Weights of a small transformer language model.
Size: 15 layers, 10 heads of 32, vocabulary 4096, 24.4M parameters.
Architecture: rotary positions, no biases in attention or MLP.
Training: a variant of Adam for these matrices, 417M tokens, 3181 steps.
Each number is 128 + 32 x the weight over its row's rms, rounded and kept within 0 to 255. Layers, rows and columns count from 0. Numbers have three digits each. The size before them is the row's rms in percent of the matrix's.

# layer 10 MLP gate, 1088x320, rms 0.0593, rows 837-936, columns 128-191
115:182141135137121100113149129134104130144121104093077089160126137105134100156095079098113113155115104100153092136133158087110116103106113130133135145160159128150139101148175096112106091116112142
100:202106141112116134152158081138105166112092139117147150138069137100134084114110089150109153113103129100126202122148127143110127220156132120098097086141178169157145147138100088106189169152114127
100:109139104111137107123132124115148080066154067132114134157106107129082164108135100115149161189152110081094127132100085127124158153076135175115076152140147093070152100091083196104200139118112133
101:122167131073082125091109184109103095133085160055113082080128136228142144143093088134146130186146106085154066127179110098130144090170098115132059144108180179140127115122123119059159132129088102
110:157139106084128125099139177108051136077069175115077120142116202142142168154143094122123114131166090169155139100094135099145193098154104255080144180108181114185057169124141077155138084133100133
085:114140137122144054094145052093164160129143143151135166081163180141102092114149133161141095071126107130162139083163174097130116093207074121064106124135144122115115133134107168145173114135108159
102:131075113103122108087106142126206142197074182120076130100114174180105126083131134142180155170116131171088151102134132116189097143126145153126106125148167141171082162179129091098149073112128151
094:149152136118146043118101136113137167156165176076151135080176094159118058161117186143162089124099105150136139077156136101158112136150120137101121134138104137115137155097119152169203108099192168
115:177121093100102065125107091186160159138146141094138106098118175131144086125155132139099135122132151159151078154122145175128096150136066145218152106115098100110156168143134158094101188168061177
103:094098084106145100149139173224122133096134110116110128101129105144180104101139153097099175102126148166211145069140138150103074095139156140082119239169128122101077126138118142146137136098130107
100:107118106130108162110162140139116173131093074204103186175114122151113125183119148166110088117109125122153122122112160061180200164164161166106111150107124117149158143134133107141131111149104105
093:130088113205111089100149156146178180123143113127167123202161179107109114151096141060169159173098134053119100140112085093126088091190158105117160125098119082183115156159186103085122116075142106
093:103147114104078122147113148162107177199131166126114115121161073122138107120121068144106136147122104166100112135131128100156074115110080081125131112148149113151160153125135127145098070116170090
098:146123186144141155119139060096116162177084164109106098121087086134153236132212139154175138146124132062136129069155111109091145115189129114117102129080144095133167152070109139097077086131124120
103:090167110085075127201141086104179142113115095152110115117105120140141101091188068144048088164154169132102101163111122147119114061102097110045130082147119181093209112115122207104141151169147100
115:121053077126117114158120136120070076136145090185085172165125111117196174117187135158145137112094103130081150136145163160128130126091152122130161166167097127116107126067065086121112135115139118
102:089144142108126144055130144161105165141099131115146089209127124116128125167143078061130118182206202105099184096093120164122130130106167191083105189146163097135131104113175141132080120240132142
092:151070098162083121152129161130141111147093137142132179128102097152148189131154133127088127121163080173158132117178142159142138126138133120153067130151141187194148156158172134128101124170140109
108:104117170113067143097122155105169146175049127119106081159180087134103120104121083150172108164149160132117129124149161184115143131166102111121138161139071103132134163144128148176084122137153128
096:157120101154105115151102109135119103121123105121114137102137152156124172059131131076173149130145125187155154217114101183168103112140169115113157124103085123103165103121122122130127153154066114
104:120114117149128127167078117117087134138046158138142185117141150113157084144158155151157127090158124145126109115114104132105164172186144127106102106079148112132098117150175165141214140179170165
095:082160143132107171135128102146114180111172141125175129112179105123096139125206162144105147089183099161146172133130129167131151063169085156136102194098059170091122165142126143168111085124141101
096:151115113102125083166125132196120075108089123123071130111157132106190092132127138150092138087095053127083153091174169124143132122110116129095094149108126158111080168118103174112174121130070159
102:094199165108134114066127095109125172123154165137122179118178062127150139138132117122109155104131148178134129196094185063107153114125145125164121122103145151174170128165116178133096081090148120
097:135140131132143146136146170154070117150173074112195116078100133126197092167124137164105090105131139203054154092165146153085072139110134159117091145050162107066060172151117098095143191152130132
097:041147144121215163157136169178100175101189127137155107152131079172163181075150132112133115121062092144102127184139151070097127123152107108148144081149159107138145134080118118124084126150128114
103:131077105144115106130182126173148156116093146159167110141162053170075138110178086115150125093102145189142127068150173136157113108150061128048127077138131182096070166102182149123115122161098113
099:152141110073105171186179131197130109156153112140128168165134137106108119135163165135075128153117170119123158135118153176192214117188133124167142126166079179206101133078119131131148139104151093
102:130119166132101097120093126169159099156170091156106144107105052136180175095121106123130164168113133228163146086168136219168111156122103125117075120133126128147114097103077136115134051143138134
105:188160153152040116132150131102146173109110116126156096155159121162113099155123080145066130125090122160151127116153160150159130142147192164116060140175167143186107159141183106140170133124197111
102:090135137171131098095163114090166170146171145150185138094143148101161114120091105118127142194168123122131158131129153131143127097125131103057112106205122136124087154126106119087127121148160153
080:057113124183098187089167136140145152129141087094163135163155090152119164173139112117158093147113136100104126150162120138132164098140134119160127111123092118156143093186126123147126130143114098
116:138093111113180132133140155138105191142096144138133091135139115183120133082122102121172088123156184143173118085068133082107185117119070129125135162093194110059123133116111074185206112170129174
095:084127082103174146124127139190133078204175097161117117150165026159169131119146130160070114129136121122112123105173135122096041096072142135161123140120147141137131211135117134093066164091121129
099:117158095088171101163148114177109217124153067151088137084159164150117112142160097169092085138119148165154103108128138089135109132180083079093113147103166175136106115147087126088121097118144126
105:150157143042106137146166141108064131127080086175117098156092158109116128116166122153188083140109185149176133100128145151168168090159125098093130157101127132138171064131146118152112150125187086
099:114082194120138152131161064143139127140115109180089164087148067132205086113119160144092103104125148132153099101155118135145102144132106200138080184167145190188171227146161161115107114116155073
108:104110139122075122108142107144146135128148132109113148092133161128132074071149143146134124088137108232147078130150158165161039139155167125112110193178138153146130117184156151153122204085096138
092:125122141126098152124205146099121127131172066173111157082161156163142112145167119155087059105142130173103151099121125074124098115159160107145166186099099156118163134155170131114130189115099103
092:071066148118151120139088092083180159097114178134158077175106161116146069107103105123159109108133094140124134121096079145163090106168122117125105119125123130159120132127180177144126100117129123
107:093128128143154147130175096132105117123112153154085114170140145105115105157152111129193108142127122123132094126122097091142071128088154128108157120131153135094125117205160115155178155126127139
102:169128094159135107134159133186152183063105141141185162135192125150104152155183104147134121141137091154078093140127114156143135146183144134116082084165174141157155106140133129138143107193177098
103:112140116107134107065135201152142166100111162134145177127128168037139093145151135131102024090122121137128136176122139204135136132110195118191159094132124130118123098093067114174113071148138188
110:132138113112077081110147145104133154100065095057122135156107206114108152143153120145114116128098136129113083095160143124113193145107109133120114201127138108045182168198146106077131166188141154
115:131173123120127101119139104148085187031110138128151100092105111113218154072160129113145110171124175147097106076105149125118117113107116176167085145123135151129082105119161111114119150164157157
108:093122151123128165153114185147120107119083126066120104112091094138186130111148109109118144121129158140152120034114202117147129123116103100149088186149125110113103102096087069162202147105112143
106:044122088070097171136144145146163120130146129103148149137095093124149142093144041145092183120095157078136098143122192086080146134175155117127141079108146184134113131116071113125098090166160078
110:105119100113122178090112126196159194152164113141212158127032073164163140195120145178028110181088131164133102137107114097152106073110142154206133157051140153200173065138133146134138153149118154
101:098075118138178108088149127142101140143088078190072084142083105132143161045133176109165154215151143141142088131136083110092093113125149141095152157165129117126105143129169209125144117177137096
116:158133112122131159162209165095147163111135134087060121133110145118136145129133090105104115083127172104114171161163108151243134140153139112200095130092167161177181131178170077104134097149177091
098:077104095111149157134118135118152105153066140136085154093091105107159105178135134084123101121166104128125115193060146115169148124149176155122113152084110132208093087145111182146155132104090077
109:139107155126206169088110156154106047176130087110177170090103083150082122127132150140140118141194110148115134161079119109164140124171092082113128133147117158197170108102145194160105174159125128
096:150136108154131055133084099125121121113152121172141177108150148198137110154168119165097107150134094205183086112138145119131090134191150143165107164124129120130099150106143163096112061197054106
083:094117098111125171156118113181151152155228142177107096136140078087136136167125076160052158142089134086122093167173196159132105167070107080182104150147134199165148120137130126102104100107124173
102:144108116018152096133136124109084141118156100151083105093093173140140111110139162140104145114152142088144154126099102126111084166162124135117087225084167134149166174092148127174096105124100097
101:165151130066151125113070083121115101134151145089114165196110131142082137103133107108108107119168103105174122096099083071095172103097136153121107147088141145137094070161171150133132145179134176
100:095122106136145131210104176119138148138141160099121087168133052063141078125145125148136128130083172125161147143117119089141167145118100161143149164137123144126068174159159113163155109136165100
097:132101120101168084175160085146103120154105179106092128089076139109198098124135190189154091071065036139146097153113128136102180160156113119127121161129142087148107165182144090158207084140075148
101:086124175135138110136129145153079127117107141171130120132171093147165154157110151114146111156172061097120116177116126107157143100185170170111131121065177117151148128134085074255135176105116218
091:112056146115103165174118165123164064141126119167147111149121101110124114116135146087109187164131115071134162065126101169111131158055120204131141119152124129080130104132119095096076155112094081
100:136112149101152062144137136091109089090114196131123100091111106179136142133155159085127149190141075141108140144118134144139164129151105127117099139136100116134101116164094140059129168108109114
101:143178180153091071049130125113092136156082171125129171170084121134123124088137120109146107158175141161190103125084162171133078158191125147091085203152146090093119139099096134166102146125138111
101:163113085147114137118176083113128136113146104147080161126110071150113137079152088137106143135151159129177068115092159164178118094102080070142124100103144110134093173118126121131146216156105179
109:102161179148100106116156106105144107149109168192117143153124104073121024132113169164156132141179023157141112146132132151109101137224133155160163128161116149159135159161178171102139155168095106
094:131069130153138070185114105141116143069078132157121132099110132136150165112156117146117093142123143154146111088126182094103105164110116145135074135094136120105120202122177154132175126140100164
108:157158152193185151114139127151143145122109085135123102113135117092135118163137085110146171086159122184082115119185234114166075120092111095196137116092067111149103180117121212129119149121072149
095:117082105133124120098125129094116127141133087092086173084120097136116165117196148136060094123183140155113152102090153138151155092191093118113084138073115141115101138112168114066137135100170085
093:074151127149110165161146113177133090134118105194093091154111101088119109143161095158100098121090131168151075131116161163213149083147132052163137139150096145117140195095105200129120124135161134
119:131099168187142151114164171153092089081083176050131197114129125168157117124131112126118128119155106128072155140164153120106168124089112179063108210153111144106039161129103110176133099092132136
105:140087141077080181109151155141174160151096087107121150112170134120132164127140125133130191117190165102087113160141144133105135145175137126144073130097158119121100162109115158076167099143134170
080:133031120118140110135172095155236089094114167195175154092157099224131107137136148188126136181102066178143083140129165189113143094145127117142081132124130186113146187114158086035144102173128119
103:140143153071104161155161124117194119131155074122123104129102125104172121144133082122103128118106134159138089102124120151162099089137115099084063168144111162135066085148137093123204085108199105
102:097147145133104150098164090112139109168102076154174094189147127106153121119172128103126106156159119155112133067120098049150112117126143168144112125126148124168165119128155142192167167195176168
098:156126132127097146174150184100137113128113133118125074156126170126156103147194066089126172114170125074132157171122139041125170124124204157125145176136109129117169050152106086145177090135121128
097:089124093148100139151172092150165125158087186138126112175145149073124152138148069121069103073136135152112093153124163170155156129156073116103122147089148175108123111124136154130120106167029080
084:135083171125171136134187118101138155107094175139131093155145120122115093112118117153153128117132130092147145064106136141124115103114184140138121108112065142130091139149119110098127149122148124
097:169125181203171141155090194137085170115144127122125150081131079190105129154139134190135109129100088115122074105072154159146120118156112152141184147083157119151183140148086141105094124094116125
103:183135154137076119190110155150150137121128193121100196078151165136042133197158157105061099136106116168111177108090176126136176120163142148185170123125160159127093146089086095125121120107093082
100:158122116130114126150110154139126187131101111124126161080148124155090162091147104188110132143167146135139133073092109131170090109142135111119127120113083145095123106083122103167149092115106129
099:145148125125060158110123194169125121116066134158127203061061102160140122124141109143124099097128084104135102123105090102133133190162186127106147152169098124109153112176100103122126095141112074
098:170169100162098081155145178070192185099141100180061109106126192149139153086170090187154118115108087093119177058088155105095129133115174130191122099110125134086110136100096063165155085146078155
086:108168158170114161107191136072175108114124133101156106139134142098117203167138086083131141151161190151139140175150110123065124091101144104149106061148166122114135134122101128072100193128096087
112:127107134099150153153112118108110155084123109201081149118142194139132046186115079106130132102116176068064190118069161118107155103120143034120164114136139132079107092126133027113225113141126141
092:165166133082113151131158185114119119162122183040104119124135119114137135078071087104117125157096115124080123144117161190147139093133100175088144135123067155157122092120041173148127129146065107
111:153032117173122085129107114124103196135144154109102116140104147081141158109164100066094162131075122097185131109133090103117169089149106194034084185154163144105153192162117162122130109106096149
105:106096158138135113178160139180129136134164128217072190118113115079181169112071115112128096104120105200120145091173111165141080127153099113122161096126085121092073089110099116202143158145131142
099:148190155093141128196114175140093137090139161127139225113164130165124170121140129102108091103128187166165186108155109116109108189119136092147061157106112134144099146203091111162127073119100180
102:113111172199121125139092080106066130145110147143139106143119115154110113209145083109137152102152143073123113098102086145095149074135109149126134175142101132047062128134127163113123108129158156
096:070153108127143070133135118096110164131151117170146162112122144156111103079202085110111139153111137130117101128124124184108087163088108152094099096073125116083148170130182116112128101122093119
094:129075088159141151123141180198153130058133142145053162142126139125116125135136114137167166110153096149125141200147087180133180129138135109171119165115124134074079154183072102127186132134128133
094:153143130120158135148150136088118178172165143125167170054175146185128151146139127103136112070128133158141170134160107178132146110093181105080121130115143096190101111134098077129156167104116206
115:113059130100069106090134135073095137176137090126128101109123162151117103109151156112122117171123107135172143122130167138090131093142166135103137179178147118121120158137137083081110166141158076
098:188119106145086051196119136120150142107092151093128120102135181093135152132110075159150118075147150108140146108131155158154129114193075114117114111196106105160119130118108074075116126136082113
096:117127112136112059124096130175099110125129117115145165086160213144166103095177159107088091160197104142134123098121179128131132117189137117045117128122134106099153117125139144113124164142110111
101:105146098125129134094122176094092126128053119132196124131113105186099098127148113100170158137188186152170142116111133086194135081135122179109097145078140136104107171067183138116162108169080104
094:173116176123145095133151136115080136127169107128154139102095134149166147106156112172131122140148150085127131163067179152092174116177100102090125183105150113085125137118085140135192147120140091
112:114068120090123160202164117084197145098152119162154105150118137125133112155159151151104147178126160138142129082088116125165183083183140152120102113054067130184159161135179037068113140115199119
104:137100123149160083095145119097109113172106134140103144148066131131170134116138091150073100139168094157112056119068099089115111106176111137142139135114096178160115164104169054094135098109160128
105:149152111113136101082165175183150181144149155146115139117114153137211144113138105131150070121120152060109088085132135103127134153085109132124104170111101121134148098108126151166174130129140111
094:144155122135121145121119184158109093105158061145108172052090046067159136100164173143103140174102161097184134153189113086123108179109068188116084179120135128155134092145095119134082189109126112